Weights of a small transformer language model.
Architecture: rotary positions, biases on query, key and value, untied embeddings, attention and MLP in parallel.
Training: a variant of Muon for these matrices, 641M tokens, 4892 steps.
Each number is 50 + 12 x the weight over its row's rms, rounded and kept within 0 to 99. Layers, rows and columns count from 0. The size before them is the row's rms in percent of the matrix's.

# layer 4 MLP up, 1024x256, rms 0.0518, rows 194-300, columns 160-191
123:74 75 59 27 42 41 57 57 51 45 68 69 43 51 59 74 44 70 59 64 63 69 28 38 48 61 56 36 50 57 45 63
104:36 51 65 60 37 41 37 51 35 62 53 62 70 63 46 47 52 53 61 65 56 37 69 34 56 58 39 57 48 45 44 46
094:54 63 76 56 32 51 56 63 40 37 42 70 38 33 47 49 46 45 38 55 39 59 60 38 57 59 68 31 61 53 40 54
099:27 33 58 41 20 49 66 47 37 50 51 70 64 48 52 43 62 60 67 41 50 51 67 50 36 40 55 39 33 66 39 35
103:53 26 51 59 42 56 64 35 75 50 17 36 63 68 67 53 58 56 46 47 54 43 60 55 33 43 48 52 38 61 53 31
095:46 54 29 59 56 57 47 75 53 49 63 43 54 40 48 45 66 60 65 40 71 72 24 52 66 57 47 45 53 46 62 40
098:33 29 63 65 67 51 31 50 60 38 51 59 55 47 59 53 21 74 49 62 55 46 60 32 59 44 54 36 54 59 30 40
090:53 59 48 45 43 61 49 62 46 46 54 45 72 31 39 51 56 38 50 62 60 71 58 29 33 38 52 52 25 58 51 61
096:44 67 39 49 47 45 58 44 55 49 41 63 59 41 44 39 61 34 43 43 52 49 38 27 32 75 67 38 60 54 36 36
103:39 41 42 62 60 49 49 54 44 67 35 68 38 50 57 40 44 56 63 11 48 43 17 09 51 35 45 46 65 41 48 57
099:26 36 45 30 52 53 53 78 41 65 70 60 64 64 51 59 34 45 47 67 33 41 58 51 62 49 45 57 55 56 45 41
091:46 36 53 11 55 48 55 46 43 35 69 73 63 36 45 54 53 73 37 57 37 35 41 36 43 63 36 18 49 50 36 58
098:45 60 38 69 60 38 49 40 48 61 54 50 61 56 45 48 32 70 63 44 56 45 32 51 57 37 45 48 69 42 49 51
097:38 62 49 51 30 27 51 38 40 46 52 28 61 61 54 47 42 66 41 66 61 57 26 42 69 65 56 54 57 54 55 71
098:35 65 49 56 71 58 55 48 58 43 68 47 51 28 65 49 55 46 37 34 43 71 45 63 40 46 50 50 57 59 43 52
096:62 47 21 46 54 57 29 59 53 41 51 51 38 58 55 67 54 40 45 45 51 58 26 38 67 52 67 38 50 44 25 40
088:38 72 48 44 53 45 46 57 25 38 63 42 29 68 56 25 55 46 70 62 57 40 41 59 37 69 38 52 56 73 44 38
108:44 46 46 50 31 32 61 25 46 49 46 76 49 26 35 52 49 19 51 49 48 55 55 62 36 56 35 46 58 54 42 54
098:53 47 37 51 42 47 33 64 41 32 44 48 46 65 49 61 58 43 65 29 60 56 34 70 58 53 47 38 56 50 48 36
100:64 61 53 37 50 58 47 44 50 56 46 21 56 69 37 39 41 52 41 66 43 61 51 47 62 43 57 59 43 52 52 35
096:52 62 57 36 45 57 61 54 36 40 35 37 37 40 62 62 24 45 64 62 33 66 48 61 59 42 40 60 59 61 43 53
099:46 59 51 72 40 63 39 54 35 65 58 56 44 51 71 40 39 36 43 53 52 38 62 55 61 56 50 65 63 36 47 52
096:35 38 69 46 58 37 39 61 68 54 35 60 25 64 65 23 51 52 63 57 61 41 59 34 43 51 50 54 59 45 42 52
106:46 50 62 39 52 68 47 52 37 38 85 72 63 56 56 42 51 52 48 44 52 43 53 48 44 50 18 84 41 67 58 34
098:28 44 67 41 32 60 52 37 48 33 38 51 72 61 46 54 57 58 42 46 42 66 39 65 48 63 60 32 33 58 52 30
099:50 41 46 58 41 44 56 55 47 60 31 64 68 28 35 35 51 34 66 55 19 62 52 63 35 52 60 61 49 57 35 44
100:36 47 70 47 38 74 51 34 35 46 40 61 35 46 50 37 46 27 55 53 53 59 51 67 43 31 58 41 31 71 48 46
097:42 64 61 30 38 77 69 57 53 68 47 27 45 47 42 63 40 52 53 49 27 50 60 44 24 40 67 57 42 46 46 54
091:27 33 70 45 40 55 61 65 62 44 51 44 41 32 54 35 45 46 50 57 55 35 62 41 76 40 47 75 48 52 59 63
097:29 52 37 49 47 65 39 63 51 53 40 44 46 67 49 49 59 46 65 37 53 53 49 60 37 53 34 60 60 71 60 37
099:58 75 61 52 49 49 57 56 76 34 36 36 36 49 48 67 48 43 26 56 57 32 60 61 47 32 54 52 45 19 48 46
097:46 55 57 29 75 51 48 59 68 71 35 34 51 53 63 54 52 66 47 35 46 49 38 39 58 59 46 53 54 46 53 65
100:33 47 67 48 48 40 64 60 32 37 60 36 58 39 53 15 50 54 53 53 70 18 49 48 43 50 57 46 60 64 81 80
114:38 48 41 38 55 69 50 42 64 58 43 62 56 73 44 53 43 42 38 61 60 47 66 58 50 51 49 42 33 50 76 81
089:23 39 57 49 56 35 55 62 57 42 53 43 68 26 54 63 66 41 58 58 64 53 52 41 48 36 64 31 49 49 48 49
106:54 44 47 62 43 43 59 57 51 43 42 59 42 32 47 53 32 55 52 51 53 49 73 43 54 50 67 57 53 32 60 41
100:67 46 50 57 44 46 29 33 54 45 44 45 54 36 78 52 59 30 61 65 42 40 42 51 64 62 33 54 39 74 54 46
093:47 67 55 76 77 50 56 76 42 46 26 64 39 41 33 33 53 41 78 67 37 40 39 65 41 51 55 50 49 62 45 35
102:58 46 53 32 46 60 48 31 46 30 62 49 39 38 50 36 51 30 48 69 41 54 74 46 35 42 23 44 45 63 38 44
103:41 46 50 54 38 69 47 37 48 38 58 60 45 42 42 52 58 45 57 36 47 82 45 36 45 57 28 51 61 72 52 39
096:57 43 66 47 67 70 39 37 74 42 47 67 51 49 43 38 55 53 44 50 62 50 39 66 52 39 73 49 49 35 57 55
093:33 35 63 43 47 65 37 65 51 61 56 53 48 24 44 29 30 41 40 60 48 41 66 40 57 35 64 75 52 47 37 71
107:50 45 57 58 44 43 48 63 52 53 66 40 67 47 51 33 46 64 53 43 61 47 35 38 45 62 32 34 50 42 62 43
102:49 49 43 54 50 39 50 52 44 59 70 52 60 64 57 54 46 48 67 66 47 68 70 42 66 50 49 42 52 35 42 53
097:47 61 34 41 24 45 57 46 52 25 41 72 58 32 53 46 43 59 52 63 40 57 44 34 41 46 42 45 57 52 20 59
095:55 41 54 62 70 28 42 57 41 41 23 50 47 45 63 67 61 67 42 62 54 27 36 63 62 36 36 61 49 75 55 71
098:59 45 50 33 66 43 38 27 58 42 63 32 42 50 27 39 45 78 59 32 44 59 46 39 43 57 64 45 46 67 38 60
105:40 47 49 63 37 56 65 34 32 44 35 33 49 67 44 42 58 63 46 70 43 41 52 50 76 39 44 76 50 50 46 36
101:41 68 58 61 51 54 82 39 54 61 63 57 61 24 47 76 60 67 45 60 42 14 35 47 43 32 55 57 61 46 53 50
102:33 36 44 42 32 43 56 37 39 58 50 37 49 46 47 43 34 40 65 82 50 40 58 36 41 37 47 44 51 46 46 44
093:40 46 66 48 28 52 56 48 45 50 51 30 56 50 59 39 47 48 58 49 46 54 42 58 60 54 57 44 75 49 56 44
100:46 58 26 52 58 44 50 37 60 57 73 36 57 67 30 70 59 55 38 63 37 49 27 44 60 45 56 54 40 51 45 60
103:45 60 55 55 44 54 44 47 46 64 53 66 79 63 57 43 52 66 47 37 34 60 45 43 33 69 60 76 49 63 60 43
102:53 70 48 47 33 47 62 25 61 75 68 49 42 41 63 57 56 53 53 40 61 50 53 62 63 32 57 75 45 31 48 62
106:55 38 48 52 60 48 68 66 46 28 45 54 34 32 43 41 74 46 45 46 49 73 62 61 37 58 43 56 57 48 47 46
099:57 62 46 34 57 59 20 54 44 47 50 45 35 42 44 48 56 50 41 56 45 47 27 46 53 52 48 50 45 37 38 62
101:63 48 55 30 31 52 57 70 59 40 39 62 54 56 36 53 72 34 68 67 37 52 62 62 33 53 41 56 49 48 61 43
099:78 33 56 59 40 38 65 59 39 50 42 33 47 38 44 44 40 63 47 19 59 75 41 46 51 55 89 41 49 53 33 51
096:51 50 43 43 63 43 37 58 46 53 42 47 41 48 36 36 72 86 76 58 49 49 45 53 52 41 58 56 42 50 35 41
092:51 38 41 53 52 52 46 50 28 32 51 60 37 33 59 33 39 61 64 49 63 33 49 67 57 46 56 52 79 60 52 53
100:56 75 50 67 39 41 46 63 48 55 52 37 37 46 50 36 74 61 59 54 44 31 58 48 42 59 52 56 35 54 58 41
098:37 40 45 42 50 55 50 32 47 68 38 99 26 38 46 60 41 58 45 64 27 50 51 51 43 52 71 38 35 41 64 38
097:33 39 55 67 49 43 36 41 41 46 69 59 38 72 42 57 51 57 50 37 72 65 42 64 54 33 57 56 57 44 52 58
107:53 65 36 66 53 52 40 51 50 55 41 62 64 61 49 50 39 42 39 62 36 33 53 38 73 50 65 49 43 49 56 23
105:69 67 35 53 54 16 52 46 38 46 57 28 41 73 49 57 43 54 52 55 61 35 63 34 47 74 62 47 55 49 44 66
108:37 47 62 28 32 74 46 43 64 43 56 44 57 52 60 57 50 49 61 38 50 43 46 49 40 33 68 55 52 58 37 46
095:60 41 59 63 40 61 50 55 56 42 57 57 62 40 24 66 63 29 55 55 50 34 62 53 50 32 84 47 51 48 43 43
099:43 61 62 59 22 58 50 61 42 47 73 43 44 32 59 72 54 50 56 54 53 35 63 54 45 66 45 48 25 53 51 49
091:34 68 47 46 40 52 60 55 32 53 37 84 61 60 51 47 57 50 56 54 63 48 60 27 38 60 34 60 27 42 49 76
097:41 63 52 67 53 41 60 63 42 48 38 61 31 51 59 43 71 67 65 48 55 51 35 48 61 59 32 52 28 35 51 54
102:67 44 67 51 37 71 52 49 65 40 41 50 41 44 63 62 45 49 55 64 59 60 75 36 63 37 60 72 58 58 32 51
108:44 50 60 59 53 29 58 42 79 66 59 43 58 55 53 41 48 55 59 28 46 59 71 68 75 44 48 23 53 60 66 49
109:58 46 56 62 81 42 56 49 63 52 41 32 46 27 82 57 46 54 51 58 50 51 54 51 63 29 45 55 40 52 36 46
101:50 50 61 35 52 37 49 32 40 52 54 57 59 49 79 54 67 59 50 53 48 48 77 46 43 58 65 48 63 37 35 62
103:50 53 43 57 33 66 52 29 46 58 39 36 71 61 59 60 73 45 42 59 53 65 21 51 50 47 71 48 37 63 55 55
095:37 35 45 61 53 63 46 46 58 56 53 33 60 37 36 50 41 44 34 48 75 40 52 61 31 41 31 54 56 58 64 46
102:47 45 53 39 48 32 42 53 47 59 77 28 55 25 82 48 47 42 47 45 47 61 42 64 63 42 60 62 31 59 29 52
098:60 37 44 36 50 46 35 39 46 64 65 69 46 53 29 43 43 76 64 44 72 58 44 54 58 45 48 46 47 50 54 38
102:40 42 51 47 27 45 54 49 66 69 63 50 51 52 59 48 36 68 51 52 45 66 61 39 71 41 60 33 57 43 57 55
102:51 36 49 57 57 60 45 47 48 43 41 53 49 65 73 45 46 60 40 63 61 61 37 57 48 43 51 51 59 29 68 53
094:61 54 56 37 57 49 43 43 20 34 49 59 61 55 44 36 37 40 61 40 41 57 43 73 61 61 42 46 50 55 67 43
103:40 68 46 50 36 36 45 50 28 66 63 44 60 39 53 60 35 57 52 61 70 39 39 71 72 48 55 52 52 54 46 53
123:41 48 48 34 55 49 57 55 47 51 47 60 50 52 45 45 37 39 62 58 67 81 35 52 25 47 60 38 47 35 56 51
098:37 40 58 58 52 62 71 38 29 57 43 58 56 53 45 60 41 56 30 36 51 37 44 29 52 66 30 31 58 20 28 52
104:54 41 80 49 66 40 42 40 51 63 25 56 49 58 44 50 36 51 54 73 46 43 48 65 56 42 65 45 45 61 61 65
097:38 42 42 77 64 60 53 62 55 59 48 77 58 26 38 66 69 54 47 57 41 54 50 47 48 40 56 27 41 67 41 31
099:55 46 40 53 49 39 40 46 52 44 68 58 61 52 39 34 46 61 54 36 57 63 56 71 28 64 28 62 60 47 67 64
099:52 67 68 40 52 33 35 32 71 46 44 47 40 59 71 53 33 64 53 49 52 72 47 62 61 64 47 48 41 61 54 66
099:60 42 35 42 48 47 57 61 60 35 51 42 57 50 30 63 40 54 50 61 47 59 50 40 71 61 44 66 71 32 32 62
102:23 65 67 62 43 45 48 63 38 58 64 56 33 55 27 49 63 50 42 46 36 66 54 42 46 56 47 52 48 46 52 48
093:37 60 48 63 61 60 57 70 58 47 45 45 57 56 45 46 46 42 52 72 69 39 33 64 54 38 68 48 39 40 56 50
098:35 59 46 34 42 37 46 37 49 49 52 64 43 40 40 37 49 52 76 49 67 58 59 50 43 69 30 34 70 54 54 73
092:53 43 62 49 48 53 59 80 29 66 44 58 27 55 38 45 55 53 48 67 71 47 54 58 34 41 50 45 37 54 54 22
102:52 48 31 45 62 72 56 69 41 62 32 28 41 29 63 44 65 62 52 42 67 39 58 56 23 55 70 47 50 38 54 47
104:25 42 48 47 41 61 34 63 48 50 38 70 47 41 47 59 45 65 68 81 47 32 41 47 35 52 64 41 64 34 59 80
105:50 54 57 51 67 70 46 42 46 47 33 55 44 52 47 45 50 63 40 64 80 60 26 55 30 38 37 69 43 47 50 45
101:55 59 63 39 64 66 49 47 76 46 62 60 37 50 75 65 42 51 35 50 51 47 58 55 55 65 48 55 37 50 69 47
101:72 72 40 44 63 41 44 19 67 36 55 60 74 64 60 64 55 51 44 59 56 62 44 45 43 57 48 42 67 48 45 67
101:61 43 36 44 49 30 40 60 54 39 33 47 68 39 54 70 35 58 37 48 67 38 76 50 32 70 55 63 53 37 69 58
100:21 60 70 52 73 59 44 47 41 52 44 51 51 46 71 69 56 64 52 49 50 30 41 47 54 45 65 36 39 45 70 41
105:33 52 64 62 43 57 61 36 39 45 43 28 58 47 52 46 74 39 56 48 40 39 59 37 71 48 66 48 44 61 57 39
096:47 55 60 50 41 62 72 38 38 54 50 36 44 34 35 59 33 69 48 59 45 42 56 40 44 59 48 48 39 49 36 66
098:48 55 62 39 42 39 46 47 48 29 43 39 56 47 52 66 59 47 67 54 57 62 37 40 66 61 54 26 45 59 35 40
097:27 31 49 23 49 41 69 36 72 58 53 58 61 46 63 20 54 51 45 34 62 47 54 36 51 47 49 39 33 43 37 55
103:37 61 56 56 43 59 49 39 54 51 41 37 39 55 60 40 29 53 35 41 72 60 47 57 48 57 38 43 52 48 66 61
097:38 48 38 47 38 51 43 47 62 36 44 47 75 67 45 32 45 43 51 53 49 50 67 56 27 17 42 52 71 45 51 47
098:30 40 47 64 51 55 64 49 63 38 50 52 34 44 57 61 52 69 22 60 62 42 59 57 73 48 66 50 33 46 60 61
# layer 4 MLP down (transposed), 1024x256, rms 0.0519, rows 194-300, columns 160-191
159:70 52 43 29 50 44 42 38 25 44 66 52 39 67 58 49 47 58 42 44 74 63 49 43 65 46 43 41 31 82 51 65
103:46 50 59 50 62 22 33 33 27 45 47 60 43 70 57 50 45 62 74 43 49 43 65 44 47 26 34 50 44 68 26 55
097:49 52 37 41 57 64 55 57 26 73 45 36 61 44 49 46 52 39 41 64 76 40 57 55 48 47 49 65 55 15 59 51
099:39 52 45 34 46 59 56 59 82 51 58 60 34 42 38 41 50 57 67 49 39 86 54 36 37 53 44 63 56 31 40 33
104:57 72 74 41 46 56 54 62 30 54 62 66 58 26 35 40 41 60 47 27 47 45 51 75 78 43 38 49 47 42 47 43
095:72 51 72 46 48 52 57 40 46 43 30 40 38 58 50 64 34 46 43 68 36 46 40 28 43 43 52 48 49 57 45 60
091:64 71 60 42 49 65 44 31 72 55 51 42 35 36 55 67 51 50 53 47 32 59 46 52 44 54 43 37 35 57 54 49
087:54 52 51 64 52 34 60 46 49 45 45 52 35 63 56 52 51 64 56 30 36 42 48 45 57 60 41 53 80 40 55 32
099:56 56 52 44 60 46 58 67 35 50 57 35 52 73 57 41 51 30 68 64 40 56 50 56 33 27 68 45 41 54 36 46
101:39 51 85 64 49 59 37 64 50 76 63 57 60 61 51 43 47 45 38 46 52 51 67 54 57 37 41 40 43 41 52 52
097:55 51 55 71 38 36 54 32 47 38 44 54 52 36 60 71 63 72 31 60 44 63 55 45 51 64 49 37 66 32 27 37
093:53 57 46 64 28 38 51 51 44 55 42 61 54 29 60 44 45 52 47 57 56 54 46 52 41 50 53 61 13 36 53 55
094:42 41 75 34 31 54 42 43 33 35 70 41 44 58 54 46 49 34 42 53 28 65 63 46 57 49 60 62 43 41 10 30
099:55 49 66 43 50 77 53 42 37 55 73 49 47 63 51 67 26 55 66 33 64 53 34 43 58 56 53 36 41 39 48 56
094:67 28 52 58 33 49 56 58 40 59 44 54 30 65 46 51 36 51 42 69 57 26 44 31 58 55 49 63 51 41 48 46
093:67 53 73 42 50 72 45 40 48 28 57 57 49 59 35 53 48 52 48 39 25 49 36 68 51 36 42 29 53 74 60 43
091:55 49 43 50 55 66 46 46 62 58 47 61 59 42 62 84 50 53 49 36 47 59 67 67 74 42 64 33 43 43 57 71
105:49 30 70 60 49 49 47 53 52 25 59 86 47 62 80 45 49 39 59 55 51 44 44 60 42 49 31 42 32 50 39 51
099:38 50 46 68 50 46 53 43 56 70 67 52 55 40 42 59 51 61 43 65 49 27 48 47 48 61 43 62 62 63 45 37
106:55 46 48 49 39 71 64 59 43 65 43 65 30 49 43 60 39 30 56 60 58 51 38 34 42 50 63 48 37 50 58 77
098:47 54 36 45 51 41 42 49 67 75 49 41 51 58 73 58 52 32 36 47 49 56 50 53 43 42 59 41 25 60 43 65
095:40 50 45 49 49 38 21 69 27 37 50 55 65 55 42 42 29 52 45 47 50 57 49 58 59 43 46 52 56 45 70 69
104:58 62 30 39 66 48 29 51 65 64 41 41 30 45 55 50 41 55 44 61 41 51 27 38 44 51 30 42 36 36 45 38
106:80 42 57 29 41 53 45 43 57 49 48 51 58 35 52 44 41 45 56 60 34 35 60 55 69 67 59 42 54 34 52 43
091:61 53 30 42 58 40 53 46 46 43 53 41 58 37 29 48 47 31 54 63 41 36 50 45 55 38 52 42 83 49 52 72
102:55 52 35 50 64 50 60 43 44 94 44 42 65 58 47 57 50 52 42 58 45 52 70 47 28 47 47 62 48 61 54 30
102:53 42 51 54 50 34 52 51 47 35 43 34 50 39 62 52 45 52 55 46 58 23 54 45 54 44 44 48 49 50 53 63
099:71 46 42 45 39 70 37 46 64 66 46 62 48 35 40 37 38 58 50 60 51 31 34 32 56 56 36 46 45 27 47 40
088:72 40 31 47 76 52 37 61 50 69 16 52 67 52 35 59 28 45 38 54 47 59 54 66 53 40 62 50 64 55 44 55
095:60 59 60 50 77 64 40 49 42 58 35 48 65 60 41 75 53 51 53 35 53 42 51 63 42 55 46 30 59 41 55 27
097:42 55 50 45 80 37 77 54 49 59 55 36 67 43 50 51 56 66 49 38 25 36 28 28 50 30 39 49 39 61 46 45
107:64 45 83 56 45 67 29 53 51 45 54 65 48 58 40 46 37 43 44 42 32 59 56 69 41 39 56 45 45 44 72 42
097:37 63 47 66 47 54 63 53 51 59 46 47 62 18 30 57 73 51 45 55 61 50 55 36 55 54 33 62 37 36 63 47
117:35 43 55 37 37 52 43 33 66 62 54 60 54 55 70 44 86 28 69 39 61 48 76 44 37 38 36 37 34 50 45 44
086:76 51 53 60 45 60 52 48 43 46 46 60 34 63 68 49 48 42 58 52 72 30 29 42 28 76 43 65 66 62 59 50
098:61 61 60 47 55 56 37 62 64 62 55 49 51 55 64 32 59 51 54 51 79 37 58 55 53 30 41 41 44 62 57 50
103:45 57 42 55 39 54 51 45 47 69 37 55 62 45 22 42 39 33 61 33 31 58 42 56 55 41 61 59 60 50 55 37
091:66 30 39 39 39 63 50 39 56 64 44 28 54 39 67 75 67 48 62 19 67 61 62 24 31 54 37 62 43 39 52 47
103:54 47 49 36 62 78 51 64 50 58 43 38 16 56 56 52 43 45 39 50 49 38 54 59 51 41 57 64 37 41 58 69
104:34 50 45 48 33 44 42 31 55 63 43 45 75 63 42 44 47 49 61 38 29 48 61 41 48 52 41 61 43 71 49 42
095:32 59 65 36 28 50 58 63 50 50 46 36 42 53 70 69 46 60 60 35 49 56 53 54 19 57 50 46 43 55 39 41
091:55 55 57 44 66 40 77 55 50 41 34 40 38 46 48 48 43 38 38 55 47 68 61 49 70 58 38 62 40 69 56 53
113:12 67 47 57 46 24 55 35 56 70 39 48 37 48 21 24 65 66 62 42 42 70 73 49 29 60 16 11 63 62 59 57
105:67 62 45 63 32 50 25 29 57 50 46 42 48 40 41 64 67 46 57 49 42 52 50 70 53 60 53 43 57 76 61 59
103:81 48 33 50 38 36 65 47 59 39 50 31 15 48 25 62 42 51 53 38 43 31 22 72 53 56 47 51 52 52 39 53
094:65 66 46 41 42 65 73 63 33 30 63 46 69 39 35 29 33 44 42 23 44 56 58 46 47 52 55 50 74 66 59 43
098:52 48 47 58 25 60 31 46 41 43 52 60 52 62 54 44 46 45 41 47 72 59 69 59 54 33 57 51 60 18 37 45
103:52 61 50 53 57 53 31 31 35 54 29 44 31 37 28 39 56 72 33 51 54 50 37 53 44 68 52 19 48 59 30 53
098:40 49 61 17 45 46 35 48 67 60 63 42 41 58 36 49 51 48 57 40 55 52 68 49 45 39 57 39 62 62 50 37
100:42 65 49 47 52 54 70 61 32 43 37 55 68 64 28 48 71 36 32 48 52 66 59 50 49 51 57 53 42 47 51 52
092:56 54 32 51 71 31 47 61 55 57 41 47 52 49 35 49 55 37 53 26 34 76 42 30 44 46 47 49 43 59 56 35
093:56 43 45 51 56 37 37 32 48 61 41 37 34 56 42 79 62 52 38 27 46 56 64 56 44 45 50 50 61 56 51 41
105:51 39 47 40 61 61 36 68 61 31 77 47 49 38 46 53 53 63 47 43 71 38 46 44 25 39 56 62 42 48 52 47
108:45 46 34 43 71 61 56 54 54 67 55 44 37 47 59 54 66 37 31 59 36 71 34 64 60 41 35 66 27 61 41 47
107:83 43 45 61 38 67 44 38 75 36 64 35 60 52 45 53 69 58 39 59 47 33 31 59 31 46 43 31 41 36 46 63
095:66 48 53 44 65 66 56 49 32 39 71 50 78 56 49 70 49 59 46 53 48 41 75 59 49 72 47 68 52 60 35 45
101:29 50 34 48 47 43 46 45 66 45 69 43 42 61 46 46 53 50 47 40 45 36 46 52 58 68 52 64 57 30 27 44
103:39 45 51 55 54 43 66 40 54 51 46 59 73 47 64 44 56 49 53 44 60 53 60 56 21 51 41 44 37 44 59 48
092:34 55 50 44 47 39 54 57 48 56 58 58 57 57 49 50 30 65 21 65 44 50 53 30 52 45 42 65 59 58 41 32
089:53 50 37 69 60 51 59 58 44 62 62 47 61 45 34 70 59 47 60 46 43 67 51 37 23 64 25 52 26 53 45 38
104:58 41 59 59 66 84 69 53 38 69 36 51 52 54 63 62 77 52 47 60 48 51 41 54 41 42 39 55 50 47 31 45
093:56 62 68 51 43 63 50 40 24 40 49 32 65 49 43 32 39 50 71 61 75 49 55 48 70 56 46 40 57 64 57 53
092:55 42 41 43 56 55 70 18 53 36 26 59 36 52 58 45 47 58 49 78 48 40 49 66 62 50 42 40 42 38 47 81
102:60 44 43 34 66 35 73 40 55 49 52 43 48 53 49 38 35 68 47 37 45 66 39 53 69 38 34 62 55 63 50 48
112:55 70 40 53 44 46 31 52 37 58 53 63 57 55 52 43 47 51 57 49 69 53 64 52 51 49 43 45 61 52 42 49
115:40 53 45 51 59 55 37 48 42 50 81 52 58 20 68 67 53 49 39 59 71 49 36 55 39 57 54 38 37 58 45 46
093:51 45 39 45 49 39 49 33 49 52 43 66 35 51 52 34 53 59 49 35 31 61 52 41 59 49 27 49 64 51 37 63
099:60 43 51 70 47 39 39 42 31 43 44 57 50 61 57 39 46 39 42 55 41 38 28 51 50 52 56 40 56 63 45 47
093:34 39 42 60 54 42 46 42 56 46 58 32 27 37 53 51 33 47 38 49 36 57 48 49 58 57 51 47 71 34 50 33
094:52 41 62 35 50 54 53 47 48 45 46 34 57 32 42 55 43 46 36 41 33 60 55 46 47 49 35 51 45 49 55 51
099:72 33 52 89 50 56 52 30 61 41 35 49 64 32 41 45 43 35 46 56 44 39 26 65 44 55 56 53 77 56 42 62
114:75 72 40 32 45 60 43 48 36 41 39 67 43 57 30 30 51 48 61 58 56 50 49 53 79 52 66 52 47 65 45 66
110:56 44 50 76 59 44 53 47 56 34 39 52 55 34 50 63 49 55 45 52 53 49 57 41 37 70 39 27 57 35 67 65
102:34 68 48 53 41 54 52 69 37 46 48 55 38 44 42 60 46 54 43 51 46 39 56 33 62 49 38 46 41 50 63 27
105:63 49 53 58 46 60 55 49 41 58 44 61 76 80 48 49 53 48 55 69 45 69 43 41 33 30 59 44 50 49 45 48
095:45 33 64 55 39 69 59 80 45 48 23 45 60 51 47 45 56 61 43 65 49 52 42 70 52 47 60 66 70 55 51 57
102:67 49 32 60 60 51 55 41 54 59 34 43 37 55 43 39 54 38 65 80 33 38 55 34 44 52 59 37 64 35 51 53
092:51 53 65 69 37 37 55 83 36 44 46 56 60 70 57 53 59 37 59 50 42 33 51 33 32 44 57 44 38 59 55 50
103:36 65 49 64 68 59 49 44 40 48 49 61 48 50 69 64 46 37 55 55 38 62 44 57 59 35 36 57 48 60 48 52
099:48 53 46 45 48 54 61 52 54 44 69 59 39 57 54 47 56 64 67 62 48 43 82 29 59 41 48 26 62 72 46 58
095:69 54 47 42 72 59 55 36 57 49 49 39 52 50 39 58 46 37 33 63 41 36 16 34 53 30 51 33 45 71 48 44
107:46 43 44 45 25 40 60 39 43 60 51 46 65 54 71 53 28 63 74 40 85 45 52 37 56 50 54 55 48 64 54 46
119:34 71 56 61 50 53 69 45 59 64 44 61 27 31 61 58 40 47 60 68 47 62 41 23 50 41 63 53 23 34 68 82
102:59 66 47 49 40 44 47 83 53 45 53 30 60 49 72 58 72 56 56 39 46 38 66 58 18 61 38 66 49 51 45 56
112:50 67 51 49 43 73 48 36 64 36 50 41 48 45 69 31 57 60 74 62 63 46 54 50 36 48 50 45 42 38 50 37
090:46 55 53 34 41 41 47 31 54 48 62 49 53 55 37 47 33 53 49 41 59 41 62 50 59 39 56 29 43 39 58 63
099:42 62 63 53 50 45 57 46 44 51 29 36 54 68 51 49 53 42 42 63 42 53 48 48 44 52 29 56 64 65 57 54
094:69 39 50 48 57 72 44 48 32 48 34 69 74 42 45 24 62 45 58 51 36 38 47 33 41 63 62 58 37 46 43 39
094:54 79 46 44 39 52 63 50 68 60 56 53 56 41 37 62 49 42 30 28 70 33 54 48 53 43 50 60 30 54 60 47
107:54 58 18 59 42 56 40 46 44 73 57 52 45 57 60 41 52 55 25 30 62 82 49 42 55 46 68 43 29 55 51 78
092:73 42 52 52 50 56 45 64 59 61 50 53 38 44 39 38 40 42 37 49 34 48 46 44 47 35 42 44 61 54 43 39
093:50 38 66 66 69 52 40 57 81 56 46 48 62 49 53 61 57 31 36 55 31 34 46 38 41 43 62 49 38 56 58 26
089:44 57 62 64 40 44 40 35 59 41 63 41 53 59 76 58 63 34 43 47 42 58 55 35 83 56 64 46 59 33 29 77
095:43 64 55 51 61 46 49 42 64 38 67 52 51 53 56 44 43 46 61 52 65 59 69 37 74 30 56 58 51 72 43 57
106:48 76 59 50 67 58 61 55 56 56 49 43 40 55 63 90 40 30 72 25 57 31 46 38 54 31 63 52 42 43 64 57
101:63 43 49 30 49 50 50 77 59 23 34 32 37 47 46 34 48 54 52 49 55 63 71 58 49 54 47 35 52 75 47 41
104:31 59 47 58 47 68 36 55 74 65 58 21 52 48 58 53 35 49 22 46 70 31 52 39 27 52 49 56 62 52 57 23
093:39 50 45 49 53 45 58 46 44 63 37 40 35 32 30 41 47 56 42 61 44 51 35 47 47 53 40 55 58 51 65 27
096:43 47 54 25 43 47 50 15 22 42 40 62 54 61 45 13 67 45 62 66 28 55 62 63 81 66 44 54 56 50 43 29
095:61 37 44 46 46 73 38 54 49 43 45 40 39 46 45 38 44 50 24 79 60 56 50 43 55 46 52 62 44 38 28 52
102:41 42 57 38 54 68 19 29 45 58 34 50 36 45 54 58 62 39 52 60 58 43 59 50 46 43 52 53 56 55 38 53
091:59 59 50 44 50 45 32 66 52 59 60 59 55 56 61 28 53 37 70 41 45 50 48 49 58 38 66 52 57 72 47 59
099:39 66 48 55 67 46 52 35 60 65 51 41 39 37 45 43 66 51 49 70 39 47 43 49 64 72 55 57 45 44 30 57
096:61 50 73 67 48 55 58 71 42 45 20 44 59 50 58 73 43 46 50 45 55 52 48 75 40 54 43 69 53 54 27 44
109:53 61 61 38 70 38 56 50 59 53 54 48 56 91 58 36 33 26 62 75 58 56 71 54 46 64 47 53 63 58 41 31
095:47 49 87 52 56 37 62 49 43 49 37 40 50 53 44 32 47 75 47 52 42 47 21 50 43 59 43 39 29 70 70 22
098:60 67 36 54 29 38 54 57 47 39 57 64 55 59 53 50 43 50 42 51 67 57 52 53 25 43 55 50 46 53 36 47